config.toml
num_attention_heads = 5
num_key_value_heads = 5
head_dim = 32
intermediate_size = 448
hidden_act = "reglu"
norm_place = "pre"
init_std_o = 0.0
init_std_up = 0.039
init_std_down = 0.0
decay_fraction = 0.764
final_lr_fraction = 0.0
max_seq_len = 256
doc_mask = true
train_tokens = 142000000
dataset = "wikipedia_en"
Each number is 128 + 24 x the weight over its row's rms, rounded and kept within 0 to 255. Layers, rows and columns count from 0. Numbers have three digits each. The size before them is the row's rms in percent of the matrix's.

# layer 17 MLP gate, 448x160, rms 0.126, rows 176-233, columns 0-79
101:115085144120137146175108131122103104137149106154114127124078151165112122139141083128109141118153130115092100097125119111117121136171137121113146130125108170117146142124072151159137140137170118121122132168133121135160110135132152104171140104
097:129105131167131181119133150128137181164087123147129073130152155147081127095098149133119105163131133127133187117127139098094160117159081081118106150138154120157155138098123091115151111176091129141108157147139142137099129104156112136115105120
104:130108128120159138159123091124089153155135153123135143152091083151118180136142156146107122129133147166118112132151127115138143086121160168138058119113174141120130144099121133163164096112124110172098173105133074138128113083081098109134170147
101:103125134152138139121159089160095127123086097124095167119119118164113150079164142125114123154103148137126096144103127090165143089158141163104125135062161139119105099103158097153110140095146125102143129166165118133072097154125103151089097085
100:120161123152106097118097133143120100151146124140146050121144135168142142113112078105134107138113112173083112159142130114158140109158141112136088119103147100147151115141156105117104122115124126192121111164123126130180143131147114137099129102
107:088125133122139133125123113138111152145111078142111128116119120168118156092115149148141152132121107148090133172121142116097152127190097135122154134118162141131131128103111094146131149147190140111064097106143078091182121091124128134136167113
103:137129102135160143154101129156086108183098097151137152140109119135114117131125109077099135080124112122156092110117130131118165141144082129106104126143124120172128164087142149131109100143082147104115115132145141159142104124094150119119142126
100:137134095105145127120085114171170105145120127133122150137167155151112139128149102088111098158151122160093136142144159129197166129151138138110120114114101132120104099091103120133118093117127095111112125131135136106171106148119133119157113174
102:130108090133160110127115104113099121162143155173140120130145117162091105155133114131117081084110126146093100142140109126168138163132155140138126149105094131117128175097100165180140128138112121119099150123104109084138115135125147105141136103
103:099117131131147142125095161129084145135123124174132110131062098153121123140104102112118172147121132154154103104194145131123112096167130112096090109104159120119085117129126150116121117160103145115130152107113110149153127109171161142179123097
100:139139111151133147184101100130151124098144122100135121127119130149126109123107157128110105126046164142149148123163143055109103129175111124128138109111115161131107155136136111144134088115115093145076188123115119190157136120147144085141162120
106:126134088124098094115157122137103117171100120124060106144132149179103107132110065094074137104110154177125123108117126115144137150140099158113117124133129097123141140132136166164141124086158124129129174165150067111131160125137153146151112112
099:132095081143113137134131146124089135163149133149102115126128143130115148100112099169145156150094124134125148098137111095134121151177115112120117117080127118127117180073164115122143146151148153147106128148168104161125145115123122153135186111
101:114121140103116143117142132189116136123072173154103119142107098134110172105127088085121116109148150168157145109138121108131118119139116142098152150132159065168126112144116115149163092115110089134089146123160104173119133113160098136152133139
101:130111130105112153140122158122133112097127135130114134141119107097126134098121147107104138137104156151106112099139139069098133100124122164102139138163189126130145149140137066176139123161156115158145131145148110155121139140150147140117159095
102:145119131177121156133123113142129149118113101122072104102156096179124120136077141132072125137128100107107145114108124154116159093167135129138118092141173119156134130131068108155119108154164095134160142118154135138120107129111151103151139092
086:122144144191121146112079152165116138101097119125136150115113145113175146134124152140090123093140159147193130176113124117127133153166130139114131128164112140117130124129135118135123111122175127187155129130137147150149111131145139095137125082
099:134132108099154097148098087154123138104146153094075105153152108098117149140097129171131093084050118122145131116098115103082150118173115101160088119144112110136108172120160144111114118120129144174131120155171131135129156108151135135126116129
099:156088177141144151112125116140142155145091101147131124118122120111130122131096113155135143119112096149141106112154144104186149095183133152134121129120107144187139110100133123144143169121090125147118120131135115138146124127088134130136116134
097:120099126103109102095121125169148123117162091113113098114120133157129105121137099157110125171109149152116142133155144080112152124167138088155151159130143096139063126140114131123132101103106122165113129139127101121133126148179150118127125100
101:130090117114165108132148153148123114167139128165103095095109100080125107137137104113139110118102143163154148139131142102091137129146140154116103143123172104167127130049112127093141129139110122129123166130164129142131155120120116153104151090
105:136143120140129116126150141158109125133150099106092089163085147098105152145097149103044119147154153157095103107100101127130139157129123168128110111098123097158097132110116150166119116133149136117122139164154152124094126135129134133117127105
091:131118118129141123104161123126137166139114135121128140165133138170169127116128155104115116115135128133103104169142098138150123152147119159144129143124158108146154165082099092149119133122135105146148111115143159164153154145090154115145092131
099:125096107111091152134139142141157156148119135134094112134134097136126111089086113137100096163133158131122149099159139117110142102140158139138124150086103104143110132105149098123155117118118091149150138146133110141154157101151134203112121146
101:097079125165095095144130119168115122167154138145117117105080139143117115136119142100120142119078106128133134083103137109129158102137122171171117139099133082190144094132137167167117127103154154136077123160137120124143111124122139109121120091
095:141131145106110110147097100124150117120123129175087068175112123107128100127100142131102132127115154132143160122098118114117096085146120099137132137093095142131119133131148151149096116143092144164094127161146111150137125145122142133124117143
099:133087125088137135139127101112124148189141134156117136164114115130101098113087129133114145120151166123134168107105064125122127140129094115114156121149144139108141102135101167112165164132153127131108185114118120129146178142168137150093116132
098:128123106126122115157105123098113105116129137128130166142118174081098148106119112100115130154111134106151072107140121121086046171156151112141139143125133121119150125145140161160105130099129129148095106145140156189157112128137190126161135110
104:136144121118117097130136111191143126129127153112127078116128121093104093150130135163099137153067121127146118144114116101139130121121124174125148158088146138109139121102132149183142133107153133137141134193149130157158152159179153148075117122
101:141099126120126103125149076177161165125116091093150099118149110137106124126121142126140133129107189137126115117143139077091145114184123167125142143132158119181132126106094163108137109105117125148121116143145118125122159099121158140136096158
089:112142159145188127159109122114112122104089136166128137164103130186143154124139161145084116161144149148112081124123119156144111131113117157083101135142136152132098101087107128141113144130171152085122148099084107115178124118149125136122105116
106:142089116101165131136140137101132050114163129121142144154101129118145115081159098129119146139162140099166142126164049107141132157137129156098133138125122136102130133111117131137154143127098091103116172131137136095120123139103107189132128095
099:070142114125129127113103106117117174100140166149136126092144141124127124103124137128118166122111173131130137135170102160126101121123120104090141128108150158155101087176118125121126095132113086118084134135119135162146141111191139118097157105
108:158142136120120119146165104135131104139153099182137111129096116130074181100124131138152123140111103132139074127123132161087136112129137118128119137130163156177104199072147124146121118103105154148108132148115060138104131095128182109119113122
106:094167122152125143122122108163153118128140132120145112118092159173108092147130135163083160152084141112115153109141141119166089079181161148123125189125147116148117119098137135133125115106094131088117124138140110134145128159131084135111151122
101:117131103183145132142079086147066140179133140155137098123105145140123159117129110147098144119103145145074101138148152150132087131152071132116136147095136129086117122141116138139159130075132136152169108108141103114160130120151102153094146089
099:128081145135129088153128128155130150119115120108129114104137118114107105098114119128133099149049116147096153138115136115135150090122124138156078146097170112160145100089121101130131106146108125137132106143135137164151122113123125159105174130
102:133165120130126125107119123099152116147114138174157136163110083132106143121077114159101146147154172163137157103139139102181145126121119127097090127142096111125145108109124168146132151125152071157084124119135148140129152099137135134115173105
097:100114109092142139101131094132131143090163136136137114145152116185151094096108131096132084101107135175106084130130142128130134148140131079143099153085118117122115084117131115126119147123146135125112114141155134111148113132147110152081126139
104:163138122103120144143112068139152088126158147170139113115136147098109103110126122129117080134137141134112139127109139122103112118100119103115156080121111125158112115136159166097133125118093139123087167151181127173084175151140174125122149132
101:114149146184121128111117094106094164132110105119111091142140103120083147117101132159099058170123127115126117095109102125142101126161097114109074151112157097121125115147107129130138158194111133128107162132127122135135130149172155163135128087
102:096098107145154166147112143089103084168135109103128140157150110139121104093135123130138133110166137156106123132180122107173141099120085148103143161114123133098157089116113129169129081126144129077112191145091115104147148111130130117148121114
104:121115095127134127122139105140118110151125146117118115176116119113108125174116105163104122099081141089118139123095138136100143112127137144127107126111179083137144148079106130151144125152121164177115094142127096131194101101121152161112139144
098:158158123122151123135137120124139109118092097114147129141112099151144134135086084138113123151145153149063126096094171129149158149165102119143161142086155108156128066137125167141124093127156126072106133126129148089166143137133119133162091121
101:093119110176080111109151128145118113121133120135125110121106121148098098106127104136136073123117085150131117098145148136116134123170164136105134136110087085136099134101180135138157100084187116125142124163170101126141110089143161112136114091
088:127148100112173150144136063127125138088117112150086140111151126123148115134095126122137124141105119108136109141123159138153155102151144153142111166108141110109125091143140142154101096096166120150101157106133157128092117145131105116139109112
093:152103119161130114139162108106081141118125132123098136103098144136075084147146134120155143172084133178143098144149143151127141107141063152141154130126109092135122095137157146123153114110141095123114120117124142126177136126152158138115155074
089:130121110127139100118104128127184113124163152124142113162122140081082148142144132089124141150153175133151109110114106160158128066139103130146109182135106100168115151144155127133134126135132123124081097093124120122152093126093142149138177163
103:129114079126114145153106149136134133135154117114139107161150100116120109129085121111107071132113143116140090109145114150131195095134123141152114111096135130123086147132149136127128162125148100170132164109137111162163087102119123107149150095
098:126177125114120151117110126190117149114144119153139131108167119159127145150136097085107088151151145141103162129130083104130143097130156121111117104121138143094092142116156120142160132072101114128109103110162166148111105165107187124108143112
103:148109120108129128150134115139117164133130109162105112118119102155100130160116114137147127149115137165110147107180096091158105139157111104101097101131118115116128149116131086131169126142104089187141118109150144109126208141129110149133139103
102:148157132144144166156118128112092090161141099171111113140121102141135101117111131127121143107153148129105113143137112131191146121158084114080134078111119115154109112120122104130195107090159060140110142144132135153106094149125140157105089090
100:112093119132140138116131126166108162142155121135110100155111062127106104092106145149096133088122145111161144103118146068107140080164120123128133170089125139168077112160123090162141155155108142149115122119138132121118141156188122125128136118
099:121121111167123118140121106145129132134124104136108098109110118129151094144072149121111120081086102164092144092108110136152161136165134089121150134073157158167100156130136141093126129097116132097082119141131093147125170151117120171110127107
094:106110144163120100141123094093119118143129161105136136136070141139113135133095135173147109144140094148136112096160108124106141106132086100129114118099134148126110144147113198134126115120129135121144175122124080139092140149194113106107129072
099:110131105168158132166154106138114122160122095103118113110139133130149115147172115148112135130072132114120109117111103109133111148159120119121141146070171158121156161108138093178145173107138134105137113125180166143116098138157150126132157117
101:128146105108148127114079137153077142192135116126129099187143090129094101149134144146081132141133132132113152166122121143132136115115105144117126118096138159145113099119164171145155104085112171158089148140166161113134131136146143145141141136
099:122127150080066161118106097126107143166149122139121106143100126145113158103109101135125133148083124151118128113099151149138120138118110118114107151123154131101147179130113167119143110102147100094136119121140157133155098083103125145115135085
# layer 17 MLP up, 448x160, rms 0.126, rows 176-233, columns 0-79
096:123075120166136101088129145141129112124118123154125103115112109143156174167121093134110160123152160115138144160147086133154135116098125156086120120117149107138137118064090130161133115127190137125151122120163133107147105115165104148126144115
099:128119150120108165172139112084106130133104119156106144136161098162156131128127166137118108135137135099092117097132129138135120159117101076140126174109147129153143164111114127111090125138086178117116117157121134128124142123129154154117066146
104:125067133115146142135085135150071127145103160146132137136125127138083142136135165083072143161129146120135100115096130137148199100134130131137102122162109120135107169107087170124151126106143155128105099145117123135126068119104103087110134164
102:083153143131128134118123101162092134168112147102081174152116126187141116116131127133121128132093180118098123115074119081144110090152146150103108100083122076110168098108152128142135146099122119148087104142154151115146108136095130120105112126
097:110128125146143147163137139121134127086136149139098125105116097088095136183122117104124128103084120147102147134122159106091129133137146110154112114119133146182167152153154091112102121133132167147114083150115144144122139154155085133092147193
109:102126094177115127140109157129112147173129141099117064105158165098143102127112161152109116144116127113085106203150111129141109139145147138111083089129165140096151130101120101157108153132172095098150122085094147145145124092131169083123145088
104:167150086137149186166133152107117146136117174115105149145136090145167131142086130128125110093174138129140133119133132107117156149130167113126127155121156115104098084134148102090114134131121099163158156128136080129099141158136072112148107124
102:192107115112090096114094118139093116124137163125121187156132137134121110135135107115080076167149153158120172107134085159142163093126174137128155124135134156152113161106144129137130126104098072131134125141114131166176090118089112140111115142
099:087152129096124100138197136098107162155098125158145104160109123164079106111145131125093131114143131144113082096091146100176104114089157121137138095122144136131171151123129085125124118134140171105094165137120128126105143099162143102145151124
103:129125084125114094152101156122121194124141155102113106110162132150107169092178146129101112138129139113148148119137116099160133087153146120103150090125149085097123115153158064132116082095146127181181135133124116102143127169177140119126176089
104:100138132111121144085164140141144147147090130107131165115145092117137142096179141121159131132150078174084120150122109125133090097135122137090152067116156115074151098110115106116134130095160157094120153152097119156139139096108150133133123104
111:103101137142100163158138132125160133129135127139190134130117111124153149168145130137177117157147140106110120130168101100061126135101126111147159130127135132100131132063121101094157143156125112169123129129153185142063111172107129116093148158
106:140152150071179129135131105110156125075098122115116148139122112149129105132158152102103122120104168132141123115113107175123102109140130146094130137141130097163124133123112115145119102132118105116152145099071174116150124129130145130083114123
105:142115113135112144138106115139093138119089113133113111139078176116109119123094129147152123130106118085117132116148110153146128138085152158126128142130147160108089144111134131097125156164194138114134110155160166099159146118115158119131121138
100:098132139139129173114093101114135084092099159143081150120185117100103123148118126125116129147127105102127076164167132131111141111132097146088071148133115132138164145102133119142113097173145124157141126122151124183142166111104130157098094129
108:155138148151082144163144120114121137111133123165188132165127132148145082115147087125117104116129116144169108121146180147098148096114146115136094184128138188151126111099119137152120156102111109157102175107106109155111130151108134120106104145
084:076101149165150143168128069105113115156138098136094130153136113132114143102146125110100150130141151153103126099136131115163112131151153150130107153105172153159111143091122145143142140100129129148120145164154130151165111097129064097128111113
097:125129148118101141136096161136133091121123097115136163095109106155130123120163148154129177109139078096123068128114100134152091149116148134157149137125105068146159149152101117139160097135136113181151163149102093133137117124136136079180122133
102:136149128158128093121134109165136144094134134113121087063136162144112157123091168142134131186104151127087119196150112147149183110117108143170130093109149126116116091125079146146133153140143096168146129141120132105105076112098111131089101138
096:151111134089114128097107133142123145099099120120128114138150146173166077102157147156138068124167133153133128111111133063090175143130147094126156164114109134123122083137156143075139134117128136097141145175112085135110145160133142117157134134
105:153109108115118071132166132139133148091125122083135146107110119141103110143118108145085181096141164110116180128154081118117148123147111164101148123140152133110121167131129123149160155119128137172109102210118141134120126120110152170115156104
107:104086126101140076166135094107140125129101172124121154161135093132142126133136151092161143116090146131154118129133143125120153128154125160101191129117122130121121146145132077100118170148129117110130098112120098179178141100134124152141147123
090:151138126114099100158126157142099125144162148134118148123151152134136124131115122155098126093184130100125091146135103150121151160127110142162094109130159141155117077184129117083134080125112133091132119116095103081103161130140066174053119130
097:063125140079106116099122130134139166142108132118122110196134134148160104093098124135128097140134145147126148117130154098155113086126153155152120104152138146084146123108140121136125102160128101168120137106151087086177111105110128140139157154
097:174150115123105121104106157135111109087111157144121099132110154111137128162121140138157117142100165188127081167140164146157111129099176167133119119111130136130102120150122116097171118112153107108145182111159105123142132162135109107099106124
094:108097137130140131064112140100160161203126119150146107127119137121150120141143095090120113142121120141082129118087065154154135163136158147133121082141106122110136116082077136162173120106130159115132111135168159134167146130128101075123107127
094:142091141168092123098159164131165128102133119140193145083108125122082177096138134132154147154117133092125105122088128124130085115080132109150111136121124118141102088150129130145108152103105128107114142140070163167134129136129110135131134149
096:122125105126141126135083107147144112145136121142141097108149149135144135142156152121158149109146128135088141140112115113119141167145134147142110125143140074139121104096143133109158124154135197082134095147117115154151130161093110161143142130
107:150124116142130093126105159146112173111136115108119135099108108131105150154138138104155140100151110095148120135149148170149120125128136145151128085072173165119067120143139124129142125180142104110119152115132124121131103122091097135174137148
102:125177140152093093120137111110139154118188136106156117133152119112143132150091138142128110123129166123083101089149100154175112136115104156174130117139089143169146117141109112109156161094143130094084102113131135122147149151126112162116112118
089:115135116099102136103094136071159151138133145126137140179115134148100111116136110149144125145135085174087097110136150123133126120112111107111106161139155086151110093144093132111131103071132142119138107089140139111129137117156109119125145109
101:169141103110092116118127121115153135147174116115144094141138116171144116089147152151084153133114128110099137147087111141106095102107122084151167148166115116137143184122116116134116115106119128129105134168122109115126144112139151088153130136
098:100145083120103114128079145140129105080136119170179145148116155120116119113106105139126126152110126114119121137137138161128129135124149082132132134174111118114159171134091172145120128094105117137099166151140154137111147161158169142161069108
110:096118136086122165105148164148163098122134132166098099161092143152186122158110127096134138109129174144119103122129143145137098160137153087158099140146148163131124124126117121072134137146156132112106170093165141154150137169077115129116136098
105:108167112127103143143045144109127142083116125137135127128109157134061116143138129118143131156122099111144133105083115119136129114107166122129115140121167145122095109121154144114123135147090113132145132136131135192124151154176121096137130148
105:145107135072143107107128141104153148150153097125120120102140091167134136147065111130120152138085131138091141101150092120102166131108135143131123102085124144105127163152143142084153101077096094088109122101150105132113127133104177123126133157
099:139123140135170139137143123141149167136163064099119108113130122109169130105094134115123154129103108108100112115149088137101124128122129147123082126142111110123128128132156150111109172133141139144091101144165155145127108130141148109062140088
106:109109165149116093135129129136123162126106104170114090169113095155118068113118109156108131178148087132143142119153131067071137137102085109130163104155096098160135140176133116130110111173092116163118134112158128150137153131099127128110191136
098:098121169098132101083098108172156117098151132103149130165133121184177117133126124130137116118141141107151127153128159112113150130136129088132136190137128124153112109115137118140134096162143115165093154152145114139126142133127105128137122148
101:129122127119115081127093131146099148174112181136135131136117139119105154093132132080126127139146153175122139117114165104170102142107111127133115179145110070109137147128072114139105115094168159151113139150138155142109101079116109141077081114
103:096112151074108163102151165145132114130148127113136174140081162161138112126126125077159210123099099137137131128109153120093082135145164167100118153129136102118110149115143082136156145115123092126109114132137122104137136115100113139113103135
098:104148154168097145158156081171125123092106141157173135144103146108157090131126142106149106090119140163139145129148095111142143192159097117064117132162102135126075096143102155143113094144096117108122116096128194128127080125126146102123133140
103:139118140141098144114150164149121199122140170132159147098129143143102115101140159118156142131109123147118124134135061087129084119119135126146066129095116121153135155146168139129098141128124148143106150085098181151132104118140122137089132129
096:138125118127131122144096126141149110127155141153134100058132155156114124104140155114146133122111134142137111107155121142084155148164110113116125148112153106127159115115121130101197146141115151160164104132144114121143094153135137108101119108
102:109114123133123140112164113127155076113136143117092125142115172165101095088146091111123139123156137152153135071134131152161094098141160117159150156130118091153099101120154153131123140153125138093124092153153165078099123122140112139147108121
088:112128088130173171126148091143085171124165124110077128109138111109156133145086139116174129099088150140146115157156161112135154149182138140126102157104145146137153114147130139149109105130128141167089173107143161118119133126112101118166130103
087:079115165134152132094134146145151083142143135136168125112095118146107118093179134163118116159154112119105185164135106191133109155102108127121121139118114145093137142130084137128125135123127206136156138145140148131089092107093089118117156124
085:149113096149148123132120146098148053145178135124130125121154131125089103100134112130092146158130114105139123167096137116106141109143154090107133126153143127103169162112110148145100121093140128130109148123125115175136118130091116128087180120
103:092144121180092128085108148140165085119134133150115131129131123128131153111128151139138124136130161124131085138127131125116127101103141120114168105116152142102119125148182143129153159120136135088136104119156100158110117115157114112143143151
099:095121148159127117084098110129105150113068063149116139139144129143147103165184113145120105114133080125109158135112170140127131109121127155140099145169134074117119116107143147171157147127106113116147147118124112157146135114077125113130146136
107:141136140141140164131135138104113111072130139120127148134135136132105137118141112096136151122123114061142132091149144111116080093117167155108103139107162079135158099102104142121114084130092100143149135137075108146094104127137121145167111120
107:148107146114101088122122122159153131128129153089171123086133115138147123129128117110122139094108109132096203127143173153132146088157144129171140143122085133147106075101065123137103168105152101132113146111136101119135167120089113128156144115
104:154116113133130157149131172125159125139139114158127109124150087095102110144119174140159121110133107179095111127130110079097186139145166119114075116112105142148085124140112074092133150128112123112159107134128133132112145157181120135136135133
102:165109163166135132109080155083096125114089099129159094135139139132128132117087113131151168124106098065126137133172155150085106109165149140131126124141122127109160152097131124167122137153126140133072102147104111166079137137119147100109099150
093:133163156125139115158111109119115118105136159105122130111117101125125125136097122145070123095127106087143083076138148118125095096111101087156132141144137112142087132122166175117104158092127198154133128081150104120089170107135113136114111149
099:104158093091111177108120117120146107136095123115136177124139148135120159145144083083138153129074087139109138162111131143142127110149092144140138110127121137141144172110089121121106144106145117134124117083165121125139127149143134139127121136
097:143173152144117151116155102133123131123128123112122137145155110105120127162119121158126109137116138124120158095135127124135104100136120102132120169136137122080087131140124151145104134125112138110147147077152103151146083151121143155126080135
098:131098089095103093146102110133150153109102150134138117162122141177125172160130150112129168108128130122099139107149161128089155123120122132147081123096164146130139112127135133146150188168091136137123162147103121142126111132123181078188133144
# layer 17 MLP down (transposed), 448x160, rms 0.117, rows 176-232, columns 0-79
095:133136141114095142147116062163156162158106121136092131134125141155116151155116133094144122138095168114142123099138145103103111099136157117143140169154144163128160119127082119166119118113136091137122147158131113154133125138114079111173113129
100:129156120109138108115097175185152102113149102124146156145119111143088142123121129140076152167171107096143124112142170181123151096121129144157127091118121124141111129137136126114135128115154136149142130101121132147131107155124114109151080103
103:150115123152097127122140116133142119090101102138146138063149162119133123136177133124117109098138128154121074132119101121130121132092168142118140132115143135135166152140140130117112139101160112102136136142135094131120132108136123128147126140
103:150114119116129100165121171100100121136139113108121137148147095105166162115095119161136134156146118133068142109110128098132160118107144133113119119121121102139143159135066134126151094104112143106124148139132141111107136116054155145115121168
101:091125124127134078116116103108102092130164111172110152097121165151160114108119118111142165130180158113115088134090143141111167154101124129142191095164094122147134141083099143108129134138121161135090151119133117100115116136100106167122135127
108:125112139101092119130123070108131130144112130155142101074124110149130122128174126152131112108133123133130124168156139080142152128154092098131132118104128140131137103077128150106122125152114115143124156108138131133116142126177124141164152118
100:124152101113166111129074120139128130130131136147140100177113102158130117102106129096101093109174164106155109120107124126132172138151083150183127163172120083121116125153115133106114133142101156120099143146154131139137127125092176116134144147
102:132115118128138147153129143130153163109088084086151132120148147143091129147149154121152123105139088146101132149143149112138109169134137129158091086102112170097153144109172078092138106115132143127176119137106142111136137174102149118115088157
104:183117124127125115115133100122129137126078139094165124119143170120131127167146116137095122120128149136113119133090136118109106169131119167143087115131110097130098164108135120163167101132129153160131129118106172131098145141163175141107103071
105:100117166082155168115119136147157129091115126142139141129137132098106102108113165105164132115156168122128101099101118116145065083134128120149136152123133104100158079122121128099132135162145127176143104110168119104128154138105154152105100102
098:128177150088082131131202155138093088109152100154111094130131173107124131149154131131132163127137116126122115126143127167100157124080138121096118141187150108130128064122071138093124138133151169142089123151105127173095130112158115121117129100
100:110093137104158122170097123123146156150122128139127129192090110088107123092143125131129104159143142123130126105165161134115142128160131129117152172134129113130148168116156160137128089120183089101161097125140110120194155109100129124151149123
103:086114128138129127169146147123087168124125195106134110080143145131143127113171082146111139139142137135169134119138161147122144095123136132106123154144111144164121119116145168121148061121114097155125138137120069147095148066137129157129120139
108:122128124142095178123098117160069140121125120108122145129120134155128105142128151092202097132124133145103128148093116144131116118145098136114157178073105114133175140124146111126145097140160116118104168139142137096125149082105107086150149115
099:148101113090124118056115108126118142088107111108094150126083093125111134158137119100155124142075159147157149138120093120131079104144103099141139133093131151116100161134137161142178094143163131167124142129156143081155093100133117112172109142
101:105122118158121124140130106152132133143127133143088139129161099128118120111141145113130116128114123114126162144103103108093105158149113075164117122119136129113127140131104167137104152149080106151150132109126121113129145117120191134139172144
085:140092101167157114107133160100138104113137135126103087130110143088125118132130136147141146139094092150132137124123122158133151129135097083134138117154082144119140162152143119107165130157122135103158116159146121116102144097106164139104122127
099:138118154111107138185088111073172093105138103140105090151123107128112108118106132115126123112094090151105120106116120127133067127144120133117169157103135113115100109104135141118122108128085115137127154122168115107109132105123142132153149108
103:106191120130153130114142103140145105152122074130113121122110189146129156157167078103151096114112108138143159106164126114142112115097125122115160096100132121137112152093088174153062089157169143137104088141144131124114112166156118096142167110
097:103120097144105128118097117114127133123132167124112128125125086143063131107154138150133123080158135130129165101106166110163159166119156134121144141141144139143167162101168147149156136146131158101132128106086116103148091137144170150160121131
100:096119139156104178120081101141121100111117146146135114123158091122146087105144148136117083097130097135121137123112176114155153149132092086102128141107143126121139143103151129108105127130128111153099152130101147133165104122158164112149129148
107:125122133143137126099125137112144136118162159127153131114124127154131121130116131109110114150097123176183058162143157105164153123138100151093116160171142190122084119161146136116160125123104067105127096101117107133149099100149125153108119138
089:112093146128104124161136120150123124117090126161128129183112151117128155171144105127151131104105117109099108130129140103083128136164134127121128129133144146135153133110149174152049079114108082124139122135108110150112114128097147081158117130
101:093137127094131133100121125127148141122085115098151133079137141108125123113086137163110126121109115113159142146106109115105146132146139136122154157196127150086107123121146128136137125142138150127115124106120147134140128170119120167154093167
098:106147160076133145164140097164120155117147128139126136102102156127116102113144076163114142141124161092154099105061102136114094157136149099142123123089159125094132156127132144115125102147112116151089107112130148144164138168123132137140090162
094:141165057130126131155154084134095141097115149121107075139098139138113170132104137101122140134103148113142124106134133095092084144150125083146127130104163139195170122145140117133123131159114145161126175125143113113127109135148110177149158104
099:165160124136136106087116125114118105105122151159099113109157165067129120157125136140136127130112133141128128082138112116136116145126152128152135135078113128131108097114117142136125118112109101158142098145129124127082137134112172130154129109
097:117170125173105166170109150145137111166141128110097119121149138096139174111124096180118129131127104104123089114124109184136157132131130121121153128106075107157089148089150113073128160111134104176167099128116109125150151143126140137128121108
105:126160145095130117106187139146173111114115137111111114095146131132128121109157121134128124127108148193120129130097096117126102111096177104143106125133144123134137105124105124138111136106111129079092138075158142147173125144163134120079135112
103:132098099133130126103172127108099136088125134117126144185142108114104106137137105122152118116110118139138179122120084166115159149095143148103177132140111133112166115114097133172119106106123138098112151121137137146113127122134099134102133169
089:144139156106174136126117136154113131144149141125155127166166120122146087139123148098123131132111184089118174132143132109107085150146140172163124147150105146116110119121087107125128121105132130086140140170122111155152112181099114145115097110
104:133142115097106132149117142121135182121105182107150127156153115122093112099182138143133147143120130099124105158116153143170107140086116146106132111131144133162129091146138144092124131094118129120094109140107135167182100133156075114124132136
095:123090117129153085145139130088162088140126144131089141141132141136105127132137109141138127125142157128115113091119130148190137172102126147114137087138088097135111185174130123156111085162140143107161142123102104145151132168145116141133154100
113:130119130108132138111128146111122129154107099105153109131144143121099138121113122158143148126093090074129104119169129121150152150137098102163142096117098130103140138172127154145144121090166102123128143173125139167144110105154083124129102125
101:162125156155136144115113121150153124140176115158109147112138116167104069137128142121083096118150087137158138131123151142131127137111115127166098114087098094147111126133115076152156131117121141156069073166156145126112138173120096166142109142
098:127138150115121160081068114151141109125164117161103161100113122146152172141103136099172115177127105126096090114096145098117166135116188082119081122146149109129127141122139164101125157124121162138108149126080174107107145103128151103167151102
097:136141156147155104158114119122138106118149079126158118098111154131118150132123131111153100141131127119093167160122148150134139125121139105089092114156141144095126139092081164144126116127134149096134156129102138093101143133141138130135128131
102:136089128103099159117113122105127146125090124138114158133112167119141124094150145110134113156117107178153152163111137121142142130114130106106133124137106117091123109129098131115121116146151102129147119133117109121108147153144101125109195102
097:146140123102200136147133106141104154106141117158122112105083145146172152101144134159096142142140131119150101145134152151081150101137121132147153162135114156159119088116100142107098121113122161136136122132093105142085124113094143121124092126
104:159098086113129109160167116100193119166201083117092129107101109108107125182160146117113084132156161146109161133120144125109146161140106108119140097109130179126122116136137122083149141118101114114150165157137132111122155122094136113124148123
104:092119135099146108171099113133137166144151153143094101133143080167109134145130111093136084131149114110142130099119143104160128118103111134109135149110153168134142150123135141138131103121117096119139112154183123087136149108127191119102102106
103:125102133141076130117134108157101112162109130139153132109111169109182133102156094122141144113113085164109084143128119106150082127147147166137177136121102083126134133148112138166153124114111133151139152123171104149116078087102122099113146136
105:159134125145136137138114112129114094120110141146107126135152150138090125148178124134171103176103104141108089141147131108166144157139126106091150103122061148137108133087113144090135174143094099135128132089104077116097120091091130128120149112
098:092140109163142117101147129126101123145123145106079142117127056128086139086096113143111101100149154108132125117086156160133104148157139118161077113128120147156137090127121141108119175112159096100139123175124131156181158189130106089125090130
101:122134101120153138100128154128122157088158104104113125119158127141142173142131129115125134127105131136104129123146131118117126135155104142131085143161147137118129096103147132105153123127107105132186144117093159082175144135129149110121102106
090:148116114121121100085094134133107140079127136145131175102113136159136109118135132147143141133146165138142180126127179145108090129150144113161142124145114131104135088135113124110093141132153163164134124086132144096129113146119096140123139148
095:144107144145096142139137107128152115157145126134110092175106130114089108161125123135112142154122130115142101120126037114143140126138131105085158100119142094124134184089122093145152143119128101119158140165125130171125157110147131127096143127
088:136136180165136133136110132106116050118097145107186105151132101093143107116136157111109130131174120105118128123107145120129156156137143110089147145139130120138147148150113189154109154121153185112151101124134085112101102135123098141130125119
101:105119173145152100136080143114123129166122135124115132149134128137121138139141140161137119142089117100127129129117149119120104136128163155145101141134141160132185067138105175187159114100097166187122116137116145158119138130153096130144130128
101:109106147109116099155170155099125098180162119093113105103140128175103116090099103100116107117141081126133133146117122139134103129160132147098153107137163146113142096156136124117165110134132110065137102094150158110124136147096135130136124183
103:095124144099108115148123127131124146121181151072120138109120137130161134121105139053101105091169128121094131135160138135106133129100128129110131150157122147123166106140166177120139098141181148144136145156118133140132149136114179157140125100
102:114119102141146098136139114150134118099093107139109145095147124128094103160148141130148089139084122088136149138179108088164116164175143099142146080127150120120136126138077148130120147109124134129126108103182159121158075093138136173127110115
103:187108126139149111147162114117116148101156095148087146100116170104094140132154124212134122123147117118146119153117134083145148115097117168121131125133141127161139096117142150113103154135143122091127097140135126089132157104133082123117148148
101:132116097118107104126140166110109105121114132112108154166091093136169132104128118171106170076096147139136114133150102135091114118099134147136081146116167141107138111102155139110114110124160122110147176154106077124139138129132139101154101075
095:168105161150108085137142110140136172151071109086114139135170133121170108168133135105118116162130119126113167135153129140118115127106156102118143121130133113126143144098122121144149141178130110138144130150141154118096084130160132131107106083
100:114127138136160136171098109135147121138140140123140116096143100122134069155116156131097158116163109115144138116123143099128134138096152126096176094134133120093093090139148102122122158170122128154142125139145173134154155073147110147128127118
099:145125117116139149141164140124170137108117146143124152101082169124120156116135110108150107105148153131123145115159132127128095158132124160127128150138095104129129158114173106101074148145099111100158139147080143127124132098090126128159103092